From a checkpoint of a small transformer trained on Wikipedia.
Training: 160M tokens, 4874 steps.
Each number is 128 + 24 x the weight over its row's rms, rounded and kept within 0 to 255. Layers, rows and columns count from 0. The size above them is the row's rms in percent of the matrix's.

# layer 5 MLP gate, 704x256, rms 0.0875, rows 214-262, columns 192-255
size [108 104 103  98  96 103  97  98  95  96  98 103 104 103  93 103 100 103  97  92  99 100  91 102  98 102  96  93  98  98 102 106 106  96 104 109 101 105 105 102 104 104  97 104  96 100 103  93 103]
[[123 150 119 108 149 120 138 126 148 152 165 131  59 123 162 110 109 103 155  74 155  94 132 123 124 134 144  86 124 154 130 141 126 101 143 144 107 139 159 104 119  91 159 156 141 116 153  93 151 106 110 148 147 149 158 138 110 149 125 121 117 144  98 149]
 [148 113 157 129 141 145 139 164  64 111 135 123 115 133 134  90 149 137 114 123 110 114 142 153 168 114 109 129 171 176  94  72 135 115  93 117 153 114 149 142  88 153 142  88 139 130 129 139 123  79 112 127 133 141 125 152 139 128 130 144  98 142 125 124]
 [129 143 135 177 117  85 136 175  91 124 124 123 120 151 118 129 113 122 144 111 101 120 130 114 152 156 149 131 113 114 134 132 153 125 125 169 145 146 144 135 123 102 135 125 136 192 145 146 147 123 113 129 191  95 133 108 130 137 131 167 118 141 126 150]
 [141 122 124 140 156 104 143 180 131 129 147 174 127 160 119  90  89 147 137 105 152 180 124 160 149 124 130 175  90 129 113  97 138 144 103 137 137 122 108 129  88 103 137 108 156 130 145 108 109 114 125 151 137 160 125 153  99 164 132 127 117 144 124 135]
 [114 105 124 122 146 139 130 132 126 134 145 131 102 129 124 121 140 137 147 109 179 164  79  92 100 133 119 156  83 153 134 148 104 141 110 138  95 132 122 131 134 137 153 158 119 103 125 153 154  85 126 112 104  96 126 141 121 168 101 152 160 131 126 179]
 [121 146 148 177  91 123 139 176 140 128 157 147 141 123 158 149  97 118 134 132 165 118 104 125 120 117 102 131 114 129 131 105  88 122 138 156 140 137  94 117 121 145 121  96 119 144 154 129  95 122 117 133 165 182 178 150 111 149  99 102 115 161  78 136]
 [147  91 126 149 147 122 176  91 106  86 135 137 143 128 111  95 102 103 151 114 124 103 103 130 105 107 121 101  81 171 154 145 118 127 115 103  90 144 201 188 139 154 131  85 151 107 138 113 124 103 137 166 121 159 113 148 140 177 131 158 160 120 116 113]
 [152 137 105 145 138 108 113 130  95 127 118 140 123 116 107 103 114 129 144 120  99 139 104 116 121 154 107 109  88 137 140 181 117 120  95 136  71 123 140 144 136 105 169 111 165  95 137 166 147 114  94  61 152 156 121 154 139 137  72 153 117 139 147 144]
 [127 123 104  81 166 108 147 219 101 135 141 161 114 146 111 116  99 151  99  93 102 165 154  83 187 140  89 142 161 117 104 123 126 139 154 144 148 131 107 108 120 126 141  98 135 140 164 107 119 135 127  99 141 168 131 114 144 168 124 102 139 148 111 135]
 [ 86 150 129 132 131 132 124 111  96 158 123 129  76 124 111 138 101 134 169 119 132 119 136 150  87 119  67 108 137 145 102 101 130 140 145 120 140 134 145 134 115 138  85  84 129 113  91 140  92 125 127 109 114  94 180 128 135 167 137 200  78 142 131 121]
 [143 127  89 122 115 113  88 100 123 107 129 124 115 144 124 110 127 113 141 121 149 110 141 111 103 115 153 143 125 135  98 190 117 103 126 148 190 100 135 138 146 122 122 127 117 143 138 138 119 102 123 114 175 136 118 169  69 133  86 110 149 125 128 169]
 [102 128 147 115 124 116 187 143 122 147 165 121 119 148 128 153 140 122 120  89 139 105 126 149 149 105 120 119 134 154 135 143 113 120 111 151 100 164 162 123 173 116 137 116 116  94 135 138 115 152 105  85 151 157 204 127 100 137  95 142 120 129 132 109]
 [ 74 173 132 138 135 136 145 142 123 115 109 172  69 130 150  85 128 160 106  82 106 104 117 131 120  94 152 101 103 128 113  93 150  79 144 101  98 147 109 121 153 148 141 101 174 123 153 135 161  54 127  90 187 132 173 143 126 138 125 157 130 125 140 111]
 [123 104 107 141  95 133 122 132 138  92 121 101 128 132 108 128  96 122 141 129 117  74 152 144 113 127 110 138  54 170 110 129 137  77 144 138 145  96 116 146 143 128  96 143 159 139 142 115 105 111 132 129 156 154 137 157  82 137  78 182 125 141 113 163]
 [142 131 153 141 150 126 118 162 160 133 141 141 130 142 139 157 133 113  91 118 170 110 124 117 164 135 116 103 147 157 166  86 129 108 163 150 155 139 157 153 122 142 149 144 149 169 153 128 129 138 116 144 114 183 131 123 139 153 122  97 136 151 114 163]
 [119 146  87 103  99  59 168 133  88 121 141 107  94 141 146 130 133 162 133 129 129 121 140 123 101 101  90 146 135 142  97 160 148 129 122 134 148 158 163 124 120 133  87 130 157 148 133 123 168 153 142 105  82 155 114 132 137 158  96 150 118 126 129 146]
 [112 153 164 134 121 122 143 145 156 126 158 123 111 112 117 114 141 113 141 107 122  95 104 129  93 125 116 152 154 117 135 137 117 116 132 118 176 162 135  92 127 179 153 154  92 109 158 117 117 122 111 149 157 157 132 141 121 156  91 121 144 116  87  99]
 [ 99 152  99 149  92 130 160 202 111  98 149 139 136 202 122 111 122 133 118 131 169 123 106 111 125 145  94 135  99  98 140 130 151 125 112  81 133 131 122 123 125 122  97 175 123  91 122 139 160 147 147  96 122 123 108 150 143 161 133 155 152 141 122 155]
 [106 106 119 139 102 123 137 150 122 146 188 141 117 162 124 135 110 154 131 139 132 155 147  87 130 145 150 135 100  98 127 137 127 128 167 115 156 175 135 134 166 131  84  74 130 133 104 135 143 116 137 129 140 107 139 146 132 172  66 167 112 138 144 138]
 [140 132 118  96 144  85 131 105  96 125 158 117 124 126  94 147 123 100 104 114 178 123 112  75 110 112  96 110 124 136 151 140 102 129 137 168 105 169 162 122 100 187 146 172 141 112 172 145 153 101 163 103 100 167 134 136 151 119  66 127 136 150 142 116]
 [135 175 124 160 120 136 140  84 120 135 115 142 108 161 124 157 136 132 122 130  89 137 149 120  90 104 102  94 150 148 126 125 148 158  97 111 201 116 110 143 142 151  79 131 117 140 112 111  79  98 137 195 150 116 143 199  85 142 147 113 129 143  91 109]
 [144 137 152 121 100  71 151 117 104 123  94 133  57 144 111 110 154 120 166 171 109 156  75 128 114 125 140 165 140 125 129 149 150 106 118 148 136 147 101 163 103 152 144 109 141 123 142 139 150 101 143 129 138 118 136 176 112 153 133 131 113 144 143 103]
 [114 190 139 118 109 142 143 176 114  79  96 138 158 142 128 131 123 111 130 143 140 134 113 115 128 114  74 127  97  81 107 119 129 131 129 127 123 164 127 132 105  90 138 130 130 129 129 172  77 152 115 145 117 113 151 130 136 121 170 173 133 128 136 155]
 [105 147 142 124 175 154 129 152 157  90 118 111 132 141 134 126 147 139 156 130 109 145 120 119 138 146 109 118 175 140 129 162 185 140 130 125 131 115 104 125  99 144  56  89 161 117 153 107 122 121 116 105 140 129 147 128 119 158 130 125 150 111 108 143]
 [137 156 134  76 157 143 164 124 100 147  84 134 147  98 107 174  92 136 115  90 137 154 172 139 158 123 140 141 158 167 139 111 148 128 121  63 153 111 117 122 187 101 160 115 148 163 153 119 151 114 124 123 110 197 162 112 139 111 103 139 129 133 107 116]
 [101 134 138 113 160 135 136 177  76  91 153 115 144  92  95 137  75 126 148 108 106 113 112  87  86 142 132 170 160 153 156 136 169 106 115 134 121 123 113 127 121 148 138 118 123 147 164 140 168 110 115 136 144 155 144 133 143 111 115 129 126 101  97 126]
 [ 78 103 121 127 149 149 144 175 161 103 140 126  99 111 116 141  91 104 116 137  83 135 138  94 177 140 105 149  85 133 107 120 109 144 110 128 112 119 103 181  77 140 130 156  94 152 155 159 178 143 147 104 179 131 116 129 116 141 111 124 189 140 129 143]
 [115 163 169 132 155  75 146 170 132 160 122 128 122 137  78 142 146 130 153 145  72 129 117 108  68  98 124 128 108 152 139 135 131 142 125 127 114 113 107 120 156 137 129  92 141 168 158 122 165 112 119  90 134 127 114 119 147 124 126 133 125 122 104 110]
 [122 159 109  84 146  78 133 140 162 112 151 121  97 134  91 115  93 100 126 119  89 146 165  77 145 134 129 122 130 171 137 100 114 120  95  95 143 110 124 131  96 138 144 138 130 112 124  93 165 104  56 135 160 139 114 172 121 135 100  96 144 180 100 127]
 [115 129 158 156 171 102 119 124 136 106 145 134 135 151 147  87 122 141 138 102 142 119 127 147  94 126 128 141 123 134  93 147 120 124 121 168 135 103  95 124 119 160  90 126 157 137 119 124 166 132 132 102 172 122 172 127 169 127  97 162 148 157 118  76]
 [133 133 112 158  92 126 123 152 119 104  98  83  93 124 121 135  98 123 159  96 139 172 141 100 148 111 121 128 103  94  87 144 164 111 153 155 157 112 149 124 167  98 163 106 184 132 117 131 106 125 104 109 100 138 134 144 105 145 118 107 121 158  93 136]
 [132 173 193 111 110 137 147 167 122 114 141 141 142 117 124 112 113  99 152 131 141 138  98 114 141 136  97  84 104 142 133 126 123 128 112 120 178 155 131 165 127 119 177 130 135  81 123 124 159 121 127 127 111 142 101 129 140 101 101 168 155 129 134 126]
 [122 100 128 111 139 165 135 116 143 123 148 111 146 141 127 154 111 138 156  93 179 113 123 127 115 144 147 103 120 143 149 129 126 115 123 167  93 100 116  99  77 192 155 143 133  98 155 133 149 133 161 163 150 150 122 114  65 142  80 116 143 125 120 124]
 [125  95 112 112 147 132 137 121  85 109 114  95 136 111 102 100  73 147 177 155 168 146 135 129  77 155 153 154 116 145 143 146  95 124 115 114 148 156 175 173 120 149 102 107 108 117 146 114 151 156  73 156 148 162 143 141 140 135 107 115 130 122 106 124]
 [ 76 129 126 127 110 136 127 132 102 137 113 128 163 102 146 144 119 148 114  84  90 152 104 130 148 148 131 116 155  89 126 152 109 132 118  97  93 132 124 128 143 161 119 121 108 178 175 132 115 113 120 106 172 142 121 169 108 106 156 143 160 103 113 101]
 [ 62 146 120 130 114 133 152 162 123 165 133 127 162 118 163 138 134 148 126 130 145 139 119 126  79 101  77 134 133 137 139 132 131 138 144 123 111 145 112 121 117 137 138 137 155 128 107 101 165 135 111 119 131 132 171 108 135 156 104 128 120 125 118 166]
 [ 89 134 102 132 151 119 166 148  83 119 136 137 146 152 121 140 136 148 129 111 138 152 112 122 138 108 120 110 114 139 152 151 112 180 144 135 147 126 138 138 172 138 125 120 138 118 118 109 125 131 102  99 136 144 156 159 155 166  91 123 117 150 102 142]
 [107 143 131 100  92 148  99 165 142 104 131 123 122  87 149 104 137 125 103 116 141 123 143 132 146 130 114 141 140 117 116  93 122 117  57 149 101 152 110 101  85 137 125 139  69 166 181 152 171 138 134 115 138 182 138 139 137 117 126 144 141 130  82 130]
 [144 142 108 133  99 148 115 136 143 139  98 158 158 138 122 107 156 137 125  79 124 137 105 109 130 154 108 122 166 156 104 140 131 114  74 128 133 143 135 135  94 155 118 183 127 133 135 157 100 139 127 143 150 144 135 164 151 160 101 122 114 170 110 148]
 [ 45 128 122  82 121 138 134 116 115 103 150 153 114 165 136 147 139 160 137 174 112 122 141  90  97  97 126 109 151 133 119 158  90 119 108 120 104 108 132  84 106 155  93 103 165 136 181 183 110 110 127  98 136 113 133 135 132 137 128 140 137 116 101 140]
 [122 108  99  93 146 157 157 151 154 124 131 112 110 150 157 172 123 131  94 166  85 125 116 144 126 137 149 173 121 164 121 135  99 143 103 135 106 105 139 134 107 137 107 105 112 152 145  66 125 128 133 158 156 109 138 134 113 183 106 119 119 138  93 119]
 [148  82 106 142 105  94 149 149 123  89 110 145 113 133 128 157 121 137 174 143 141 167 130 144 140 125 118 138 126 166 104 122 109 137 108 122 113 145 127 185 144  86 101  91 153 125 132 111 125 146 117 157 144 124 138 143 101 124 104 113 123 116 128 183]
 [128  98 121 149 129 135 155 140 131 123 161 125 105 106 122 132 157  87 173 152 147 144  97  63  72 105 137 170 128 137 136 130 111 123 128 133 145 130 144 126  81 129 158 144 117 125 144 144 138 137 129 102 121 132 142 197 135 154 101 125 112 142  99 132]
 [ 77 126 120 123 143 101 168 124 130 171 155 140 119 177 156 105  80 151 155  82 141 132 125  57 123 103  93 175 130 117 124 194 125 143 101 129 116 131 110 131 106 124 162  76 159 144 126 144 158 126 104 139 136 126 145 158 152 168 122 109 135 148 134 142]
 [131 101  99 135  82 129 139  98 143 128 125 103  86 129 135 127 117 121 124 173 139 112 108 124 132 115  94 149 107 117 100 163 169 105 151 134 126 138 151 104  67 144  84 127 146 116 145 142  99 169 136 130 155 160 111 113 110 147 136 130 151 140 129 142]
 [108 104 110 162 149 135 114 143 115 108 158 156 111 153 136 124 145 160 155 132 144 170 113 115  94 117  80 141 111 128 144  94 144 119 150 112 108 126 140 136 114 137 140  92 163 147 143 174 154 146 104 132 109 128 178 124  83 142  98 147 122 116 145 126]
 [ 95 122 119  90 129 157 171  91 146  97 163 120 144 137 120 160 140 149 113 146 117 166 122 139  70 118 108 134 146  95 109 134 108 138  95 114 103  99 155 167  96 181 116 165  70 169 125 178 133  90 132 132 168 158 128 172 146 164 142 153 138 128 133 148]
 [142  92 146 129 136 120 131 107 114 175 190 145 133 160 124 138 116 149 127 111 110 137  71 146 118 101 158 137 126 150 117 133 134 110 144 130 140 172 164 160 149 128  90 135 129  91 123 115 141 105 119 115 130 110 177 132 118 146  91 140 128 126 138 165]
 [124 104 122 143 132 164  93 133 131  90 129 153 136 128 128 131 129 123  73 116 133 128  76  99 175 156 122 119 130 113 130 140  87 125  94 137  83 125 114 131  77 105 102 153 137 123  97 142 160 148  99 138 139  71 146 131 114 152 128 157 118 181  93 141]]